Weights of a small transformer language model: a variant of Adam for these matrices.
Each number is 128 + 32 x the weight over its row's rms, rounded and kept within 0 to 255. Layers, rows and columns count from 0. Numbers have three digits each. The size before them is the row's rms in percent of the matrix's.

# up: layer 8 MLP up, 640x160, rms 0.122, rows 251-332, columns 80-159
# down: layer 8 MLP down (transposed), 640x160, rms 0.109, rows 251-331, columns 80-159
up251 095:080133110142124106167086117123143164147120140077145147150118174155130110069125165119071048174117144196111128107175093142123124168123150102129124183113080074102165113118130092132132110102185120139097142140090145136112065103097108124138122099
down251 089:123166129063142170093137096091130114098101132174146097122197077119124077178147094136114156135126097137121138153150123170182141104143116125197106081194121138087111112135220111094158158169134102129178131183159100168138147108160170120141066155
up252 104:159149132115078137135158141108069107210120168123176114132100160150138127149095140084084109143173134199122135083184153158099130130162082076126062154128138124100174177130097160128141152172137127082106162033152157095118175140135150091026118083
down252 103:124135091137093189086087077170125195061135119078124119133121109149144141043101130148090094067132100174105097135117133136168131194117217129165139140132116152194124094118098085171097133151207148118074073150124149118157107094127111130155104127
up253 096:162091143120103103159143074159233092071108123098120132143139109113116143098115105140077090147182097119122125137088129148139094119135128114167122181093201203094102211139172132094106108128119137136167144094079169146137149133165112155108198096
down253 097:121172093176149174158089178116044112105121131186111153151194166157146095133135138109104161146119148169138129134150096172188136114131176207134204113192059053105122073120075134158116150104116087126105150139160116132139112107066145156147128170
up254 098:104075163191036161134140170123150107110094133097115157125112094128168169142159150171141124176184107104127168092151127115107118129204098133092127141147102122059099144115116176102146079095189146155127098157157186116133114134137131150063173108
down254 097:098143108122148177128059092100134156155138127181123111205127162123105075139124183047084112093104148160133098107103085152150127095114117223212171161144136125123168150065060133131146169145159123055112088130131102142116133109118108176176097143
up255 103:178124113149061094088089112174080180186133127098119201173103158121106172098087099138120118117163118114134162156142118105095141133092097097119120093144123164111136106172063182155118085112193165136173184101129124137078143144111129144089106049
down255 099:119141105108182130131117162178181046132156150152172159092082085130141117154095196066097087188143132132116124126121144165111119143131132163100051146103104186196135107069112113158140141118140121194103088141148142120155140138074100076080118149
up256 091:128129148110164082146104165157099093150128161112132141131149123109156089093117140172086093132089133184119158123151142165124129141121122039106107129134145113084135121093157154162148067123189118106184088096093164121107136147057111017150104130
down256 090:132144157124112114146122117183149109121148172191109126141102080114132113187143140119083139148096081074180115134140137125157132080063178145138136115149135146137157110163068136056136156081100123122092102156084096093107142147139076127113153150
up257 118:151188206109086117135076181125146105208095177067127146138154083104119122076163135122069088132172143112093098089115065128120139204115085124127124136121150157088165088136108163153148107158150130146097147116124129089172151117073098109121149132
down257 127:112143160099157142138110107113151133086127173148164111112234073138095138088144132108121089134109094101090174088077108070124141104089113058093149147136096214116147150117141163137167166169147132100083142118109159173082166151145084018209116127
up258 106:100140147145164076153133141086136167131099153047108139056107045085119074111163160105127127167126147127085180140151131115134173131145073134079075167098118146046113156094145181119161123134119108108141147087114075117143148114138195099137154126
down258 107:095133136061154084067076118070084119188147118128106110188150126161162144113112137139182141071152104169165152118092078116178176140129166123090194168156112131133126050133146144142160159136097120120122129139114117125144122120108117145149151166
up259 088:135098130137079089111068092102102149169053109130140194138132143127162105119130110140165109127109162093114151105087161147140108187151149131206098178132178159050073159113147137129154154140168131126087153114138086129160040090132079126141209111
down259 086:147107128143091095137158118159182133130133122109144123104180139144076162124120144114100182134162106138136094070200112146125195107128099145067137077117104152172191073126107150151154128143114083166190159139126132090061106097118169122126146103
up260 093:127148157159132128092138097161125128179089160096156108127103106104176163120098188171149129105140156088132133084149139098129155135215076099169103141156164173085133113156097152118205146144118034121138180110116180137142111119096141110107116072
down260 095:157121143136118066111135180097107157118134067194116091168121152157094083153145053150124094146133114168136140197157093122077083138143173188126173147161096131123144066142145139170131151069144106141159070163098130046116177141114145175115138164
up261 094:163139195156109152110104102118054114111147115130133104125121134146108150112133134136153076136127143157095189163151107112114124099150151077109123119118108125114215056134155145125186141091108111124200133060115138115095179163086146128099090109
down261 090:127152086123137106107139169140103162082154102090150095175104177126152113109068076133135118139170158132150114066140112106102120090133135211146102107098189131130085144133142188128114132172180129112104129123119075095108112192173137089121143092
up262 101:174143149096113149099093138100078063131100082085075158125103129148186118073140174119123095103117086055147139107168163116094152153144120119136143096101137169112207120156131124086114064137136205172107136177138174086163136109087090140105091153
down262 097:159143110149166117111147145098135120084165172087135151166179102087022073130143093147190096149197131150144152132109103147162156096142187124149075070131114133114142126120117194123083162111164063097127162150097121111090102140130176103159170149
up263 098:107135163131099101137118112122125099060067113146141160103136180118106125102147137126140078142081118179159138088112041144155130130109095115147143116152146127137133128123097110143148079119090075156110146143128172188092131122119057128164126174
down263 093:167143119108110141085120135135082113165157179113070130133126181160132118144067120089130120107151155126125149131193242140127147161142094172170172150124103138104159073215134184116111143150086190109122088120111135100091095116138172144083096164
up264 113:092129161094139134112123136147096102125068129083129143159131080104174124065079106198117093146122087108135151117191182179056126143061091060160157160155182165149135130126131127138104076137156120132174104101072120095144080116100182142069140129
down264 118:143152107132121168170110184177127186093105138121159119114113101177108140102185107076137148151110112124147101090157145113101141109127128131120110124101194146173134156097100075127165121145101122072188154080134136103109121128123097152106102185
up265 110:147169164126148152123150131121116129128073175090067121079076083132136157142100157097138106101111053159085169064143092120148121154151118140139132111161098054181061113158116158138099167148148154157139155149135130127100173159095149129123112129
down265 113:124084116142162121134089135146093176135127117152133113158127072131143160118152119148123105169175131145170073206135161154169167047094151075104085104109122088142135113076099108149126105094144131130095201091164167125091116150136088104169180089
up266 104:160152105097049126088076131143152096187100109116128120134092118101166139118114116165087124158103114206128168145110092109120151121146070058158091141067140114123123084136119156150139156113100133131100209094140092117153125147119201098066122152
down266 110:153109199140101194089148163093105129094109079134072161138190123089146127129138131111140131131098048145067106156103148094133125108140140109197129086158094086139106116124103150060142122092102132163109126101104163153073145098162167107174173137
up267 101:188192156170147113143161137149136150165088117102154108118081143068123070129133130099113109127157151066102143204184142129123157152117117106146061134090225165134116100164143171150175184122115154128128171130098159161133133098114130122118149143
down267 100:137096093147115104118136128157079084133120122111142108098178125215138135140115118128153121139135104174134075164091098124107054132093117200168206158119097064119158094083140143072072098146077164128178115147134203166142187146113079182184119075
up268 099:124199163080135154138112113120144137083073087139078192111162154095114156115176138127122130191066108089120161110109087120132107151083095127141117147125092170096139120128115160073145108114117113144091134111117152058199121140173159151135199080
down268 102:160096122114123110108143143076161120175111149052095178107172126132166159118117148096143060117168129158152119091201131143121154143168199090113163088183127110133142163158144147160066124139184113137154105164118114123107138134088141140075128092
up269 087:062082162164164100081076074097167118110100112034158156154168123196078116114135128129110122098113153131095161133084148130100151183176070122103135208152118101099181133165110065162105129157085102098162157115116096164205135130142138143127108131
down269 087:127208129112125164094178165098054081170104174174069122115138160078169101145101138168164112110158091098124105101186108135157136151100109093124168098117120154147119142088156140100099155097127117153138137136119159129123121114149153057144134138
up270 088:129177152172114084119137111099154089155085132107094189147073142103129169108106144157102130161054079134120106167104141110130096095108121136151192113147147137120163148157101144138112165117146175105135168054187125126176167108134136146097111119
down270 084:156126183146129122097120134178086141110176122159136121111152126067166132145147113137139140094166147111072149126184135138074156092090150088124098146148086049162101212165125132096135075125110099147116086129090117172112143162175098107172172151
up271 090:081137187111097172152127163116136074090127170133101136171148139136089136128148156137126106202111101212092158163097157160143130110101102112127123157166107120150118178129061137112077146164085159176153116075126096113145155100107152159119111175
down271 084:142150090119112143083103089109072135167114140080152118089139129107187107127123128100137133116177143105167099151149121142162118118155123221195150146108168109118172101155114108078157140139121113093172115146135108162157118145157153170135122114
up272 104:131157201098109119101130132140147135136080168056126115171077102100141172086104150132105078126099094134070153127089078147088163095085168083105159168091152077135134112134114169153148156168135118132144143107125116146134175116120185160128153134
down272 109:139139169152096215092112136144137159084141103125133144191126100155111194140103107126121163172171045190126123191171139167138145148159134090161110131166140090126128126150077102147090077156072120190132121142154063168119115187113182050082127080
up273 101:175130172151105113116124105113127082151110109098086216152153103112172104143051142116107101088079143152138172100078086141106141108124123138119111189187118158052115116110104152111085077143117152132085117143110204087179126141054077137145116153
down273 104:163168071173132137143173087131144083124126157153119090094133123164135156129120113134131138149174151130074171111115168103137181127210044062192067150111178106098138144172090141130085135098137179170188095143135111170082136122139113097096142101
up274 096:100136089101151084112153131148130137157068122114102177143157115127098104123119143155118093154113189086111112059108127152128130104137095146156165198129200095133105144059117165072164075112093144161128152157126162200099145085108166135140101084
down274 091:113108113133106130124058160159147101160150122079176071108135161133146122110148150093093146112142115153175159094171169098144077120155146177128099135102111159202125083185070094127104160162191047146133109144078123053180148126117094123136112123
up275 109:103186152130189051137132148077073103146109120130114098163092125108101074101132135130148136154145096131103160151206154134173129156125081104140144143090150153106134135169134167117163081100109099172160176116152102126152143152110080100130131149
down275 112:094154086150096105132115123153186146130071158083132126133129152103123121136142127113170117107029107093192105148152139090119134119124132127145174128103133105178112061132108158127149137128113128029156133176167137115128110131090151106086133120
up276 089:131125177128138145145153117101141158154107141108111104154098135142105078081177118131112070151175070089121134065153112119117134157183116121163104152132138158129108125156175127112194180138115133090157155077082178104183091147119176142163123134
down276 088:119168112106106126104123163142144093150148108132118142127151133120138161098093156127100147103106165118183141149087109099165098147113140140125149092159062176121129142117118168155107096150138109124119102181107171120111161071080081106086148113
up277 099:085167128163139126086113145142066156168080130148084138134131094163126131039061193157088098131076134148100141079124130119100147120205148091172140164093180139152127159125090107103120110106217115167158155109136121132134106136142117136080229106
down277 094:166116116166087124160161130130112121103158084181122073117093112132162211092171099139153160117109164173176103185126144086149147101170182087119118115077120128108090111106118142073080137124055149128146168091130145143149106174097125105166104150
up278 099:132060171119124079172121172106111079142070145143082161190131138181122169078150166120103113116120091108120127116114149099070194160108122124130145152135134074133158106136116179127118080143208070146156114124061091149199108121082103110072189135
down278 099:197111111176116235089168103143119163164106141108126112172096173152106099135135088086094099069108109081085145187142163131102098101149143121097113068102119098101143106202114068112085138177127130152152132186117149113128165096101126087114154122
up279 093:105148177140111121130150137099102152088137179103066122096153133155118227095083142095116110179123090095085144120115093111122099087179158134175105080129146110133100110065156159181113094144083107193173105160107178083102148104096162148032156083
down279 095:197112123102178170154157120153160144176090152081136140061119111086123057149146159137131111145158142115133106145063174077126164183086125172103148114123148137153129078132112098079116117112135138168144100063162121135190143116120139118189096157
up280 102:093175102076122090144110153044112113197150101120069094192155094102080132124140118107072149130127138127116103115120065128129156162143117071151138146116098175118124091116182181075120147140140099175062158073119111028118089146116120143078120157
down280 104:143118143099111103102129127069160143153125152161111168106104151112191148073165152158101163130131151102123096160170134126090144096110132045145085118091138168071153179079129146115105070149080139127119179138109123109159148111146140053133129104
up281 112:118109224121154104158124109160112138185114131151118178126116093107094055113188077116124153152139097164125161138162072147085119149078091082142179118130102100132072137125104157085121111104129166124166094150102128114162143053092160129081128082
down281 118:150100188183124118125138112086142077119126178110179125165156117173106118111166105135076060128084080111083142118161120148107135101114127061064140135115083123159100187120101124125114188120171170099149148131084146112121159066120131101169126076
up282 094:122141146087157100132186085139079142096131122110093100166138107124141235123167151124126081137067126160093104081157152113127145148117129091090198140102205141091100166132151180128145135139211093098137162088130075048134103108111179118143127133
down282 092:162104083184128119173116076095088208141169110182138067094091152120166128170099125100126103146163155120222135167144149217078131118144125095128143132169104134165127083139162126129141103140113178106151153147107183127099171076118103001124167152
up283 096:103135134133098180164092108092117129137145106112077112130161173128095173083170105147140106172137154079121145113179089119108168158039148118098120131185136140149085106120145153093173102115182161134115175141084181122129164080126158134085158131
down283 094:137149142156130123125121124115213118053097105103177155119154105139103171234095150138147159162088102101137140128100112116115115137144128131117112144134103132120183100154139121125130112154131068119163113118123068148147111136170134077137087098
up284 104:109095138157173130150119149148153079121060199085138172084163111191109162084125223154095105151117097100133161071110153104092185151140062079143166153109080118114137100149057109105107150167126118128115118150116085141132112129107154139098080137
down284 099:080167150081070111150043101181051132152137136200081158193104141127120101162133137128146129149047160061148135125156127142089138139134145043115067101140146110102125163088164144133071152203132171100112142125147136180111161161127134078157149125
up285 089:081147172089059162092177102124148128168127173144096129159203119098111089116113148137096133154133087125085156142157152145122091067164133133170184153135160134107167129062099163123152132134052137144163159137085073144132054112129210142165072100
down285 087:166086117136127064209093165120129085122091132136135100097054149151130134115157109134186086121113159164173102097111117134149161181073091169106100150100101081207123149118155093195118116083182153134104157139168095097125153135138029130134142186
up286 096:098110129112086094128139102115132060154110148094124131177156129092079084138172154122082069190161157235053148140153174149137141137202124095171156141101118136069140114134171098189117104106153087133165101085118082149101101160030161126175122170
down286 097:131124151112138168191082090166107137123163135126151159152128131147189153084112183143164174119159087090108133156160120187124099125109170068125164125145073152180099076134084121115169138118107170185126102160064104108101061074152157152118117088
up287 091:150063129130097185152119091103103134053094082139136116169156145176128092119107137168156100028087099106152120160122160167140115154126075116118126115179099082134191116096145145187119143132130082116137130133144204154128163114157111175120190163
down287 083:120196130082196048096071178143115165156169134156104091126155130103147149121127116043128088171149110152121062107141118147146099123166141192123096085098178148141124166092099132043156117120179111113114180108144076138170086141147154087104088107
up288 106:177181175127105136165132103125138079153085101118081141172141138101130119148131120131166096155111087077094154185097058114126141134108134087168134174123166114166128095111092158111139110133135109171155173075147187126091081148125109101050122145
down288 106:123131147115163108164186056186129123108147073204123100132151131124086108133164099122190095112154109170132114152115149177110123106128068143129104202134145095108156133139115071086176122110105149120115132096058111118103072104140123085164119180
up289 106:144147158141131141086137112124119121156099101074098103159092176159161058122162114096142131122120139124128168098116157156057156155082125125188158147157176178119161171150056162110100130134130106114111117081121096153184122169137170121047127102
down289 098:085162168095116120169116110098080137111116114123116142122105087100065125134206108170137098120171126155119120101113164122144141172101132125130160133164126119092102127158137128100129134112182121160147093139149140127100194129186148127203162065
up290 112:099109121126132082111122146150186112144135140079114161100134107083141144056085147121122062089062104106123158098198175151049115136160092087115173139125183090166096150082104151135127102229122125161165105106093087160132073109134177102078170116
down290 113:134158119125169147120122140196130132102133104138183108114125129121153113109184105153131090107105162165199158079164144092128113061105140122079101162075170170153094117123138084131108082065134090100081163101097114152078114135082080179091143123
up291 097:135083165141152053116137164151107180154099123091126173158119107120159124144094152181127134127168083177132132054121127127102158145067074096176176102162085174120161139121125132098102106170188128160137130163132186073192192118117136136058128090
down291 093:170154141077145164138142134106104124081139115159153144136131079164193069133124098074119119094127162063105159112167102142159156124101082110112078164141110204146174112081144106093150145108134137132115146136169134156075115179105138087165148157
up292 099:099154119052126103167126184139182152144119173130093100129095147073163172092143114100143174132062122189061111090127188113155102099088104098173141126122132179089128100095100116144146100076134081199165142139167117081049204088104145127145094129
down292 098:104197167125137120091141082127132086229080157083148123143097180170119123163074131119115106135166135068125096077160133094129133124153082081139119174125133089161146125173109132127132159163171119112107168149091126171168089142046138125180194107
up293 105:116114120103128123141066146113124107116126136087001122140092162044089156144146164130167099165114084101151158134111069178145151126048073113099127172163099067109123155080113121143117112126082122157117120131125125158128173167128140128100128147
down293 108:205134129137087136104229144156103169086104130153140150105108038089102095098074084142122141088117164086116141103160136131000159162172163145176082127120153147171094108116168098066152155160131168133111095112152137123071078119061085112160150120
up294 105:139108126175114158147129075131169115143102108115094163122165039079091098113164085086114140108124159166131141127112080168082123104095084113141120144106131150090095154111120153097198169136090129136124210111084138107091093127133142147085190144
down294 108:102185119136187115120151074154162125120066172136164082097099124116080092114118102110108105135231163171112151164141125174103142133153086063098105083098101138153093127138104126155128086126121149156139190085161079132140083146135096098161090097
up295 158:171168134110124070168101119082116080175077135125109146166118163123151115109092110109101058106081116131114136120159115158099156138146115151109157207095106140102125117121126155153154099145183108201146155079115138144152112086177116121110138125
down295 141:123141113141129089118167118108138102147099133133156131123119117115136103129115108112130077142151130143064131137166135170120172115156101255141122178103100131122135109107124138225155123131140135185114137110130115144140129090191091220135150131
up296 093:130169086102108153103161155124122069102132132102120124188208101144157145148156190081090113056140142129084091063107085140111123091189123105156134157134142187100113128081059107151113168132108189172118163094120191096135115141077105143123167169
down296 089:103163141200203123151167092073129165168147136134116097119141137142045116157122096111128140133136138090138164126091121112186137148149163128133118104125106102154137081163121163070140108122153062127182172157111069112139049084141097167116091133
up297 093:166135160128082147071153119161168109138111162090072117155122082153146139187184139092103104103104140093086160079122176092155160088141161135122095134172118073083102157142128115119157136153106080146107145164081140079099150191080167160064166170
down297 084:131143181136168112176095166074092114146139114101164053147130098123133088168069145102162116167114199127102118143107120154184049120157130172156154124084138136118164115140096126151112160101139156078105153159179102134173148119158140195174083132
up298 099:174118092157112077136076138105116107140124173089076193120183139149126177091107200133132120097132103119110119128089185100127123174120110122158112164067150153133154154156122116121146086179168148123183129111109145118143138071095144123096146151
down298 095:142113155115142157089096175072138158159127108156121123159101109188117098180069119134146136162120157122100137157092106160163101104126128195141086069096081164122209136152141153098108128097090151103114083170122033131113146181155162177072108113
up299 085:163144150120171055162065127131117160151070162119130170141092086099086102109108153162076134127145115115116139098125101108160147161137065164139074124106119124080160097173093170141097142150103110133176078149121133133205124102130179165147175096
down299 100:083107144107097192088147119148136130106150131132129113149159179149145128094121154106136129148104130121144156134154117134048115109115153022113180151137142149152110143106126116127119060117108140085065166068145132139116110149116114060121062150
up300 091:073149092126162074180134158113205148105100128096145128087145114147126155147149124172098087110122125137124113159149142187122175139149072165130078158138151102087160091172158160149141143149165141081145159106152147112078143136078142111140079086
down300 091:117093168143025195110104176102102138139171195150080159148110128140066116073132114163151129096147142134139158074130089100073101164161128177130185148099118090128095154131121136126151053139088148135125144143151112154152106069150101077127161168
up301 109:109172154089123062073166107159155107114072185151074140113099078133164126115090129108126078170129105169118175106176144131120154127179116100160129129064142163114090096102135183126143135144192174127108075130115082140165092139128157110153150109
down301 112:169067167127128107071177194103138159113185120098111091160147085153181109135163117141165129121131103082133113072130119124154104058149131071141084067089105145175210112158141163094110149123144113090176111103111105162162191127130085128131159113
up302 097:160217088093051124135154180092217128108099125102042101124115116086119133138160134160151117131100105136131103073079101104124150141133097129201153124115128105130098163152078119099146120105164133129151173116107123048136126076165106121136133139
down302 093:118130137074120156148106102146049105164125126131108111108155157166136133189107176086092164116174194074141162147094151120157139122107108125092089149115167166175101115127181154201080147145112104189164106148128100164095046146054114118130091153
up303 098:149101194112142088101139165103108099134115132135069103177129190118156159168114065177116091138112101137127120163120206126174125195144151125154112123152123051115121074127113152130140126155184149126112140147047137168189173122156130118118126136
down303 098:117115083130070113147122153116134130119137155132165138142135099117187049156134112100097167147181154117105141148133115106160163064147142179136104151077161101137161168091123152122125155140068137165125180116185177143119120134122117198150123102
up304 102:178133164090143127089134148154099114119098130120102136145171156118092157117151204106087132161073170119128162123087060160137163159157077116076137147114200136109134163092092126147148087161102133189118090140124154179077170148026105123116103154
down304 106:110124154151072170133114110034111140141165122147113122187084088160104117142120105094193125129092133114139061127159104183087097158134141101135149161140085102114127082136121130105148136143183147062127198105098115150190098125167183120170148135
up305 098:158160176146093119130111126104059073188124106093118130164136136144141141091097167132105088105043066135131111116136078058086113177096135127171179118166107190140177080135086169108147129132037102116160133145067135164133176126144140140107145098
down305 092:161134162069161091080105148155123149062160181095091122164176100113142083129098119157202066094138146120110128117069123169127152119160140133121150160070151132140115161120111031126091177098135155120095144156157175088122100133106126125180119149
up306 093:106145153133114156133140146170127084130092105111105154143088080140127103139128116173102147099133050140016175127163046107095067156193118149150125117144124148119171164127056139162105127100138121105155159089147159112113153155155180165106123125
down306 090:101105137138175126086102173118060170152140130143158118147145143082216111104112112108157130108168198079183112114105106146124178066074174095094148154115093127121106145083094133165169176138164120149136098172098127087149108087085102135156106111
up307 076:119212198095142177169115146129115144179100166131137164138180130117161129059083128148121151150131106159154127162100115102133156138150153130084143157144084091151104126127035128107156092168157098191087159148123161086162202146113170134123105126
down307 081:104090120173138133110136132137137145156132099129169056173104094158088120150132147115120079105157153102090197093108133129110123111081058079162087124124206124138148146072160142139097162046105114107127093142144075107096042122131088100131107140
up308 099:116087113112140128151105141090093085123097121121115115109149089183154068120073138133129121160114060119117126081222135199074185158111075123107114108156139094118175092119145170149163136163118095133189097143109148099120108121108173096101112131
down308 096:147152195167123130134082107146099125150092127112154192149097125043129153161112095184134129114110144147157167200123193069124119127108147120117124098117103103160090164156080177143027110108189145058110144104123133125159109087132113090077136128
up309 109:086116167116135098131110103108146170152123097101077141136120160136115088109155118103081101091121126160140203100190126126161123097158094053131139105115139098122172147154153160124131086179168130126161071155112134061147155197106151109126135097
down309 105:070129135191145112175106112149147110166154198174130101143132175118097113164171122086081112149132112138163201166132113124130124122116115072116073107150136090116065156145119129162162137067092135078121161174114113129094117105199200167152097097
up310 107:170098092139078161116116151127142087130110110112129165117142139159127146052217092161071146120055111197093163100170100116127134146142106119119131157134153155148073149139072176131088113124105111113125172058136157106102150127102148124070164152
down310 105:116194111100114157130185113082132142175169125141156182113126095123134095117081111120129085130179121115100077168100175164082177118089141209150133104128085120104149105110112145128159078148174113181113076129175062124101145117083139151132076158
up311 085:134137170089142055106129136050139152134136110104140138151186135124131068113143085139125136127130125093130181118212181126095159125174124119121098180060207097125105111138139106128131182115159114085178134090049138150108120100086196164186147142
down311 084:111159119126076202174149152171104088121145148158119141145075159126142202146110168154123101135094149124152104177100110171111143141135102142142135089198102125170156166143165143114053060153143107196056125108126147122138138143130115127114140107
up312 088:106117145099141076141107139108180131122118101102147145092121128127102071150059045115117118098116084094130123172182125149140110162116089100117140136078136115084122119148081110191113161146173123125181088186164091133096138145112172114111096146
down312 089:123127091209169155113093184153132075162072160150129106152123143204156147109136164064204138119118150154101048129120094226059151167109151160089138080144112117131156121116177087145068111122132119086071149108107226144103101120125071178101135110
up313 103:083121123081114118075113125073135098171076167127072177156161163157121131095102129087114104090090117132115114192119120126087150142079136118135125133116103111116159091187050145152130094172129142132143128165070150132157101150166098123107162141
down313 096:152129059170105114125193111150151104084155129168163110204080096151156169104155169125157143128145126080120104149124120080165080113175164169167118071016131182089124139130137117068105139134146148170132208073197164132192159095126122118071121126
up314 103:069139122140150153097170148075125130090101139143082127142144113133142116123075189173151137105145079206097137141157115136071113159181160119191136122084103191084171076136112155113104105119125112177181132191141169104126167077121157130100104096
down314 108:147080173149156200110081111172169146157130059144138140165119126164105104150142098083094146134127060058160190134117099133137128061142158211111153181173111083055128080136107131167159116136142109152100084159095123114113093133159138111128058100
up315 097:162137159144103111168166131064163102124119131144098132173123174171104127179150123112129125135147110109129111160066187069122099151120109135132112156192142082120161118153130145176076113117180079163153120126034129114153115130160111146105139119
down315 094:151099102086170044138124118124157201128141144100121135070120091133089159114122105134106144134097138168141187120158078167141125116171147077088100132071132116116113160136160150166149109127116163136129155089177084149158167112066100139148109118
up316 101:093104144141099106108049166107165125185098144070124116101145097118177079157116084130133091168119084135124149142110107173149171159151084086137176127069147130138067113119134152166101134126118136095143137138119119093130104159144135124105112099
down316 104:163092163141071187123122151091101080096107160186131105124142144125107162148076167161172178123122090176139133130167098115119081113152111102132141201150092142084097202146118202183143134137109129150088143062154137185123144134072101070052093106
up317 096:193173152144129076108139148122075125111145165158124147157117143119132115112096148125070062087144087142121155149152133120099166081121112136109135149119194148126151079132114150162206155166123064155122121117140100165214043107100097121070129084
down317 090:092100111136104108134085104139131121149108108128120122088181171124119055140165116186133154111052131154148105171099124162138103133159110132177166130155131112103114224097062148168089099116174159109126075151087103122028183125116146140126141164
up318 092:135178103058137064086088170128057130153142078120134151130130096140096129188069074116079140117119103177114174173136126149130156135144110134083193134177112125136141066113116123091136114140116056105185134166153158145109186183102134095131113139
down318 087:188097134121126126146147093103170164112156086133101125097139148140153190110114145104158112174124162134156084118183110106106114133135126105139060113106180112180104144105086136119123144122124128183128123123086076100153086112135098072166124102
up319 108:130143151094152160164122147124118080135094150125156190122111054090138088064181166133099090106143067127114140121117078107069133121145117095101099149121160160097178163102042135107115177134156141149088202109160122169126122080062105123125160152
down319 110:159101168135139133049210143127113218174171149185095137130134150132150142127134116117100113125147174114138173095118124098173098158115173083097127147113126109112075131179126174114119123115117090164119118105099140129079100126168114097098098053
up320 087:137181114103127124039121135066153140151108140092151121138082145156144115094173152067105101124152109107092134093128111143095145163151158112087170215166169150164107106088053166112055092123104123098110104128105139136088097095124141150182127167
down320 085:141089139141150087192140171150170185046172086174159160082172135110101158180139112170151125136166134100186093081086164116117160112055111080121081073116110140114129164116170141137142162145119129175110150072116111125127156179135105177069130068
up321 107:135156116112089125136164148113119124123134126096074134142167047132099131122094120124085083050137144148072146149216049156130080132157127108183121099083143168158105101103077123077126134111159156150155158187108133156122136141105078097110129101
down321 100:091117160095116151169091136148124167103138133103149176142080145159140180086144102107184111174094097137116155149149103142109126114163100110136099114093151087173085077099114175188077205099139135090175118090167171089135130125122140093146146131
up322 110:130115135181083108074153186104127174148083122111100182168133091131113114105136127168114135145086092137117128112143161207089192162124098090178161109124127144119043102139122142087158163164202137146154180100131101120143122089128149089155186121
down322 110:090173108153169094062142140087152103149195168078124167177126163153134118111068160137088126114090149116158113132150151066144103174139140128179151159086184094112118077116180119161135129096069157121105153129135178139141096106094144158184162173
up323 108:175127074063102144142158079134128085115111123122165106130160146147200145185127120132104121137137087100095156088163157086140076139162110115182139133092113177065184155163071133103118102110142135171142131082140156128133141089093109123086146104
down323 110:098144146066151138107128103090106139141105210163114148148131191136111145107149135143116114132138073155155107057146113081163112088121099115152077132128154141120115173176167153144159190126146092074087143125125134112115118125067117108106220153
up324 095:092142134120088108142138161160138104169109122131134124105147121149120092069186192110144067097144104149152115124134063117125129122207115149153152125102084160146138117117105137174046136133112120181182099148147126086095153162095144086123114150
down324 095:100103110130153147129123130137124153077095101149156099210057152120143120175081129146096125124136138099121163161136135084087137119118120175139141158217140110137119137123136134125132103134131099103123162162109110156193136109127090083114153134
up325 098:182127119114107147137083123127102112135149110091083132087133111114132099128158154105138117159142171098120109044075074094136147162107139114091155120128179143098122143107129147114076138115113153117098166090092192131102101105144103126091130130
down325 098:128179074115160104120144116101147146129141095102153114094103178194150116127057132129137185157077153144151136134164158164033127117151133110141054101122137098162149130135177122160129163156108154118200140102095082125164159140106060083119136106
up326 117:138155162127136189135110123130164135127117086132132150100146084091166087088163120124094068166145111077136127123129143132136114149164119077156145124165109144052102166157073171128143130102150111128196192098144160112148124132113129106020127112
down326 121:174132162147102104048192152098090114139127127142158152090133150148165124090120120089131110120145137101088121139133129164115120139137099179119141112107095161154143132110226165168173139095066156112171121183124103166110074105080082122113056064
up327 091:135156203145088141159178133092097180120122112110049121119126147135162100167090101128128066096138036131114103148134094108140160121087132135193176089099135136136084068142093164119152089149094204122119163069136168096104090103141165128131072085
down327 090:137119112133151094142104088122144137145113157084170135092138120129128145151124103123166155131164166078156154177131103135142103129129120102070115163194170167095132115137178091190087128108180123095160094146138156160131152159146072168143203136
up328 101:127159124111179145191125174141165110109113128112075118173080118168149153100117141144100106132105090094114127077117111178095118144098093157094178110128073155078118148175118158129119105150105090165159118156107098162124163099081116141128117133
down328 097:108116113089150142107126137125124181173137126119161171118172165074135107118145090163148197047206151122162117124164113128125112169152120112160131142083142122174137150152179123102068166124183196131114156082126185125071107140118172103123152121
up329 096:080134120049089148105119166160162177156131127129134089207122083108114137092155138103104094172149114028055137106193100145141099088116133128083086134122089179134087127124143195153142143126142115165173120143079141105147144084129180143100125083
down329 087:161135107170148101143067086096118155148088119114156155059147119148129167083109170097139117113128145151131150087123149117185130190095052223139080119136196179113118151161149136140106149057102118146114147103194124148155132122140053179143145126
up330 088:123172128149131083139107147098148102168130129118062128094178085043128102120169122134071141118119152120170166120127084117123106113120118123153112157149155127176106031079147071150119112116037091178139064109128176087153182101145108168130130151
down330 083:078131092118089071095129132093150156099111111145130145159095141180145117140092158101184102106110116069118152122141100098152138121121146077136126140113154167139140130153118187094107128113172151113159155149096072182201063136152204065187144067
up331 105:118155133122115145121169137118202095121124124094104148192136206091158062173095123193123130063131068141142157130161127097146106154164138136171111084082125134108108109123065147131094108143110123178161151109155119165149178113184187118115132106
down331 116:079141122150104099115094106142130196115078214133101162162117116134170105098136089127069086115094113062127165159165161128137130076162161183053107140150141141046119138129125103126128127195170106113176114169141162142180102130151141171121105120
up332 101:070161078089139134153096136066136118126114129136096154138143126179104120107161100095118079160123076133119189172114084137147162153142100102193113150060167115140087140160101114120101142082131085152108119164132114148079120175133109085107144137